From a checkpoint of a small transformer trained on Wikipedia.
Size: 12 layers, 8.48M parameters.
Architecture: LayerNorm before each block, rotary positions.
Training: a variant of Muon for these matrices, 361M tokens, 5510 steps.
Each number is 128 + 32 x the weight over its row's rms, rounded and kept within 0 to 255. Layers, rows and columns count from 0. Numbers have three digits each. The size before them is the row's rms in percent of the matrix's.

# layer 3 MLP up, 768x192, rms 0.162, rows 525-558, columns 96-191
094:117174165165126147111105148114127173161120164119150091130112122118192132129098168065104099107102088085121088151124094100096117108141101138134118091098103155124094113086112157153123180143079123093119136096112146101132137117180126081128104131198151086163127114180135147173099136137179079094
093:116149123189088130108125153136063134116125157137159110126108053117135150124075111150196158094110103105075180122095136204127120118137135147126134122141152109082080206142101076125124135123075097116143148094103193148101140063189136110119156183109207165145162168097097163162115178061141104157
107:055154091156133072078112163129199123139095076104106085079166122080123113167092097110133086127074156127088183092156092124147113125184143101104154080129177159082138122124079110122091149157114127209093174129092111139110125202108193179124117133113181179125053162173143159131108139134118111149
101:096113145068085147082161098131121123119099141138069146146144145149088146094126133176154126118059080103127099149151062174130128102140189144125077121141159119160155145110115219121154175139115122117128120134154114156154128075106101174124120090161071110101121203070107127152077091118163093059
098:149114126078149143096086183079108149147147066157152096072139105150111145162106096100166155118114180202196144087135123134070098106156071144119138150121186134113152121185104129128115095109128104095103132069201135080078156109131126150184124142076123231140139144077152153119111123127158087188
092:201097170149138142130114097157146114177124125082182148056162146100142073122133185137086172106073119134123139082134066167120118103153186104099091106204140149070074111090093145057148148156189119146072139156164162141132104200108106126117093115119088154147171156128147111130115139145114116118
098:132133175134114069142136166112068121154157145146136089115111119096083142127137099143205122094099162153161117188104152166075135106149109086156155152064122081144117117130229103127108110156175087152145099135116154131170117177078115074086108068109147105129081155090115079115106208093119173129
090:112113143125146126142152211093174076180141161101075148138174092115132172120125192188124142143096139158133146109121179109074156141198116079091134155082088160164116198079139114084124103149180168119117139087157080161126086127187110120087188108103091144080085145164082172150170115167120147114
100:100110112132120098147130145119129103154111115084155132155117072161166167114140125149089214112173090097100080127096067161167106122125153183154091156121127136141136152189120132103129143132151131164106095079168157102134150118163165107070137152136081086147210145093122138124131137085134073167
103:139126130128111162096176161116170126148136127170169124097129152156140095185120114151144072135122115117102119125148090182088137152083131138102132128093109103131080112141101064170096145104105152159170113164229083179143142183143162121172137059126085091142088153161098133153181128122102189087
111:137115120135071081141102161137145089159090125107157148074122109142076168097100195133155143115112102184123152110108126146155124114216140151132110139142180152132169128150091186112128099099111136093062145105047188130183125112105061120135177062118117083140155146121130134139088093180153115129
110:087138128167100129071146127154164197118143109117137120104106106119132116100085116216128128159100179153144112155113170127083110103192160138095098132055144148187111088071137129117153093159070138142147107128159135148136187101100154166012111145133136137120098139225104175163167147144153128140
114:089102096144156117111160149132164093130109159087117119119151127137117136115074124133153201109129166087069141152156135090151081153084136128143126058137144139166155205113087075147123133139172117156140099133123121106164177128140115139042096167168082142115138138177095160108131106100113105181
108:152112173131191121117162095078163096136135144091076118122065134114137189139149168156147137168115093138179137077093136129100158154089110195133137107092121111120162097149096133132081164110092128100133144137134173107155138199161080157116068115077089142126114092065071168130151134079096081109
098:121079167086109093124124156105144136154094126140144045138113098126109135123174125073132098076155176158108130101021153088164115129149124155146128143189146151128150137129155144127132152129115028123166146157185156119097097147131127100113143113126096142120040189101091123111165140154139060148
109:113068167095073162100121176116164060112123167161149114142142137125096126140127228146114145125131152160129130152119141089195139145090129119121143120146085129070172138145110134091126106134156137105103149161119122086139187100097100194090138121094181134143089127114148125162176118105159129158
104:139084151120161130138111122156115130095180125134095232224090087105206165120177087171069123136100162127077072127126119165125121090136106153134119126082179154143127175108155093126124124110111092120134129153185094095109152123054119110138136105094149162129159117146150072178099168181188098171
098:131082191142140074118146133113195140129148138081098096113152109145116191074122113126173139140117087159096108127175136225127164068157116211128095171102145119130150089149158142173203061149154124115156122129093134192135121091090183181150173124147096095136120109098150148151081086136129083153
092:155123108150135102065148094138217155081098135101058132138108082127154137133106114171197148152126104139121114124065095144068129145155113114086149130130210060122145126147121145150156160127161136063107120129093133143065174133128142103121070070104109161157102105126101147161101125195121068128
101:061182178143199120121131131090093165136089120112127155120133152154154102142143101160151124124170133143151115076107113120128202107108063205081112135114156130101108093109153109071164154123115093109133178127168170144122115171120172115134106123081118133142143071168131104180133103160192099094
106:181110088091137129098155130111087154141172102072124143164162107105152156096155125109125113114122133165161110091128133147123096089146074133141177130147114053097086062133118168118192116141148152129122127158080120128130097118083165167104154194165192177109141164187169107114104132122160095114
099:099143110145105109087132136122193147157076108132144127127125119079156096156138140169086146134089128150102083164118106106143153172117138154106131143117133138102083156154158173080186115023095136127113180094161177171112179101071099093132080087142144128107105174077134139098117082153140079117
104:082129125140154068087119103142164121165198138136119088110100152149083116151144170143200103093097068138109176122111114107110148075180159099154115135188134165162155136136063165101170170069164120147117121133164097122188071141125155130106078156088102125141119165106144117128139157154162101070
099:098196150132115010116112119122153136163089142106132142100128115110131120195142107183145087103108114107090112117136118138145117100118106144153167139220104143152125111107118171107139148178161137135189079072130080142091135128089132108127183058144135111120048176140138109176098096131104151112
101:139138163115109137066091163133131120160189157085111102123143080156147167134143115099131120127119148151145112163098153064179109053143115067069086067088102148096164126112150153078086106146140107121113139117196140120155178093124116138162176163128072142108176106163191083126142108128113096158
088:142117152149178137115132086159137080159067146107142048081069149167100137138161121148122101153093141111105062152155115129079100088103128111074149157159116077149116090110179145174180163133109180115117125117132172134141102166110112110162189147153128073148171127128141116147137181173171139192
104:137144132072088140124160121125119126116122131139099119073184143193093131116121130097104088164136092115077150155128117078088120058098141136116109128107123094096134145100123134193144130131129154081184125125131178140149136128140136130142140168185126150113109178132138081153125148100095099110
090:118143204128119131081151093155154144125166117145102106157104082068151176113189150126146133101128176116068055114163105089098130107121130113151107127132107119132148153073132099153108097147135087169144126105083144100067110104082148115184166131173177107109141105079136138192052161184133120163
106:169230217180155103134128131145112128115080066100115140124137165146110173081152097079114106106154101100115130107152153116103083084107137124170114146085108169115156082156116151098116082138159086095144161068093146111128183228104210123128117155151137078115118085138118094161134138092155136130
096:081132171140102121095155142166098138118130091084085160114127127113160171131134126126079126044147126080089071085130067134174164091150146194148136092076183111154100152163148157075078141148145153142139183083126188096096208102108144136157158119136102132068149121111155107098080089082116113121
098:093130136143170096143137145154130087096125159134163123100142121075152107114134143111172170100143062137106127145128089140155178167083088136114153090153078134138114153111088130125140053145140114116159179143102115173113211150143106120156132096156137083158154157100182151150095088188163080117
101:091153150205150144161127145101175069154077105089169159182125097135114130101135132127129127133070139087129119148149068091118102123115109123123162079087144176109089157111109095121116113209117141139147134088143172103126160141103121111063075130128058153167103118157133147145107079139195083160
095:184131142166193108109112113170179115164103182070157188123130165102171109115097099111078107151117107077104160172131118126111094112097115130107123117116080126160117122091150112150162138085098114164105072106102136139149109101131188135153109134143124176079155180137145124072147157122186152129
097:079180148121119095159069136145141176182087067156118119117122094122127137110199164089145149077120103091148108109149135121205119117108119140175081141091105116106153091105139093099107105178125170146119166144126077124078175077085180159073134138114175138171097115096164154161079049131107118085
# layer 3 MLP down (transposed), 768x192, rms 0.076, rows 525-558, columns 96-191
093:133138111189144205150151098148098123182090173101090088070140188102127184124132139100091140174155139131114062124074122115087116090133123104110082120135147167107145116165118132142111129141123188082095057115128133178147103159112069092121192130113110087175178098156135167145126124087105166136
097:115144142118135157115058100125159142094105137087090162142153169151100115129100179122072160072202211121182122135131131184145127137111110103183177169172153083096185099078124087079150113152099166119123114165113106131165072190102106138137143106107110134092134144116143128112107167099097155125
100:182117167151108141155114086161100092117149140195157134157119154141122158164144170149215152160170118122154075122085092058143098142108122115185096128115146133143130177096155098165150173089142133074117082149141125155148123041122135127150080124102081140124193202117147141123170111129088102110
111:071175081096150126117092111132135117114161111186124063080150138114142085108102165103108127133163153117134159139099146103117165161123142101120149128104148102086119185170167116153066156163163191164059112168154127122067098182150134114123135139184148177158155125167104120099127169121100192137
104:162123164081162142173112163120068104099136182155120075105100112062099171128155211122066146106142113098120132116087124158149097165144180133116099112139110122120157190116176130088141140176192150119133161171099112164126163127125117109077138127166087147093112089079154091109115125091131119172
090:059111143128147152181145109186124131164108094145144144133169145080114072158129147070098075126138144092158143075141137140122189062150191138087102126194130091127088134128116130103156121118134060109124140133179157129094112145127054081216183138158136159128145207133089102164072104130171151069
099:112119123128180093100164059131155152098172102121190097134119105067100167127129086165112157179188120151125157146064132175086092172111133169151135132161155107133110169156121092098096156079147178147090170086114168074151079149172124141128170072200119117117146164086092106142094103071070092139
091:107093206117108176160173178113069157211092169103156147117146106170145118143103160090114092079131167138159143045152150136139086140111129114133190182096126133124134103155084142167128131124145100075187106120152120091060158111159149144097176116129122157122158110084108142119144067082096131143
098:142136129128113121110160060144122058074110152096152135177193194100120121088066088123119137075118127114101171134100121143122170164102107131108076135099117088150107141103099129130130132191177119162150151114102185181122090122077137144115133100125097147153047108144085110129132148172142147160
100:115162127131119121172097148129157155101082146130106214129154112083132140130107101158134124122119130153076175146063147130115121162121122169153061083148091136105127108159098179150098146159162102129153150139165161044070131158155111148102120121174116128067125038117128126128132131179118095122
112:111087169125139134172155189057168123125093135100109080146106161061048133094154132113107123134082118068143127158106110138141095148139153143111095123110154143151133133146140160161153062121160142179092096101149144172172129094123094186181120143097092109148115126109135092229175147149169147142
107:143145143137161088158088110112127103141071144080129117116129158162091136124066184145101129092124169140188094111110170072142160139153139129159094077127111181186125210106214098109095104111058131089135122152141112105102117106117147118095112117133185148125136184143120184154172106100148118160
118:133114054146133158108116196116145074112123106092097212119154137125125103090076132157106178087192127140137148130124122142150106108078154178164123144136094108140109141081062078071126103153124115147101093200132093125087192192129169194135140123128116185118154083142171140103134161164137158140
112:210128130153134074156132043109152114131115142069124134105126130097096172131123113163108133162131074186173110116120119136140122150121073123140138111171094150141147143173155145173114129086143159136079156110125150112153101154165080140134091112106131096122090124173174145116128111142128060191
102:084137107187115125135121101185112154104144149168113135117129156119095082104076139162109106128097106094144156075187145183106158158111107128128154133114080121098116137114133156102139090132098198151129080103110110205183145168110112122105120146185151133151144110114146162139123115145152206107
108:113110151143134181197162175076109141143091094129145126135083082092080123130134092045104137142134176179155131148120143114066175165139161095174104154120099129127106121159124092159113154214127145109129163145080181164127164157151124133144156150140081147211139073128184137163099150159105142154
100:099157171173172086191130125119136192145110152182068174162111177158156075121128142132149135118144099116135135107169132071097135137164123095103108110131089164168174166121155141144110100149074167126144045097156131137116121117116112147179128130101138119155119120162155083100144129121107151149
098:112170147151113106147185188145200114189131171154145086138117118100117164072177151084154142147111112127109125130164118145156163113173119096100091176165119092162114160087118085139201088075139091208128109104100121121105103150103183103103157103149063072133140112125100098148128134106143134105
087:197055104133126161091101091144124123151128095161082111122061157092117147100152135074119157129080121126063168108152097205082142155085080125115110125114113134120179094162096156138127170153072129138127092164164085147113165175067119101116120136136062166094149120063123086071089124084099090126
093:109172218145212107069165123107097145129101131188142086097126187128108120085153114133155154094132130173143116057121069146090180134121144152094096094167083114103108121049139156139098136087170104117095109170118164080131109151121147158103098197065112103100070062093156115167123145144177158086
105:071138109099136107152173138163143114147154155136137143135114176145146139180167138126135132105098088087095121108140128163127080171160176108140100153186153125130133139137142128194150071035089078128132130119168138137060161191066151112110124157131158169151134142106117105141174106154092113114
099:163184119153083101147144156178100142102138084139117118049159143164107146100139141154172095079113182120108122112117130085123182121099160142122132095106171146118077110158103108126131121122085141151136151124144104105103106108132107167100176056097109063104121106162152187119131145137065045080
099:127123125151072160125135118130128059127167118129140142141111120161111102098091101102111095108174154166136085114084171112163092124127103145095103125137153140046128096152103134165134125184140168079115149146143160101080138155118181083137117154144105095125132120153160069175084168141140129174
091:216083055147167145082135113150103180087130171103095110168140101188095081152142089141126174143129149100184143136097179170154095092190134135148120075122179183127144139173145135110141122119113100174065086119167146092104122140161108075154099122108119193098127098117108137086103136121119114159
098:162063119124177210174092159090062126129129145132144159133135110189117183162127150157103164111104134102150127106129123074171105141095094121133088126105062114085114125083149197132091111127134167082145096146172142104097174087110086133114137118102096190168136079162191144079108033105097149140
088:141107146112133093150122132118081147118130159108109114131148161141069131128160154105111094127153118148118067159147212189121145095132182051133080148164106118111134133144162073110159097143133219151073095156154167075138133170139114145146153122113148113115105210155119129157119124060187213176
104:128181127174178087165073171119193161107096154120108171159146118084131116143136115099128152093112113132129122122096169131135117116135138075168141131162081155140164170103152077196133104183111154158140080134109156111139075190114123103083158120079160239177142119124097191109078111135108157167
086:167126069183134130124128124076177162095067172145104069147131188132144094143119120133144137111116153140154128129127119160067104127171132164036069173095144097138142103127109175113088176155128094122149071129126141146153120134138118100155125174114143122154156098113128144161199058113119158108
102:087136171123144151174110133164118161070091126128143211130166145118165171131148113165115087175102071125145090125160156115118125105089104197160092152125126093139174132151136206099154137100144111102141169127086137073168137054120137165090124088136108135085073132120114049154161055088132139076
088:138155131146112116130104122144128123129115136164155123089123092140147142099170100122116112099144063118147090114127113122120155177161124081157085114155119178105095101196095134172104126245128118119179149171119151189132168078203137053145105111091140174109143109136152103138151127149075130125
093:124141093133120209136096099154099120112145120153066159070062107091116132126062105106137121185084142100109141206127094155131120127103081112144194124134118185119109064109134146199128170155158172166126102187084129127144131139148051137132161159148102143086156140110129111102196139155136177076
098:089149133163099089129128146091109053163148097106132141166144125088126169102122163161132177115104153152073124165152080175099176147049145090093136140135113130136101129188172105155207196158138114152138131186183133068093094111123143130059123132162120122113135103147175082098094090179099175124
097:133060139106107109136149167075102163174130078134092090109156176144056168085130102118218115127090181196108115119073147087107128146144145133147120149167161098105161179188110103117125064181162180090183121159129106136101154116138062128119119113096135107139125113111138117117115138119088095199
095:120141168128102122105093088155060166122080088092098152153067127189128101145189120145107137157152182144140093148138119147174102077166100136132096123052149154137085060145099133122111172114117126153143103122129133061125148121252170144166148088052171154087168125179079117112121108105142112174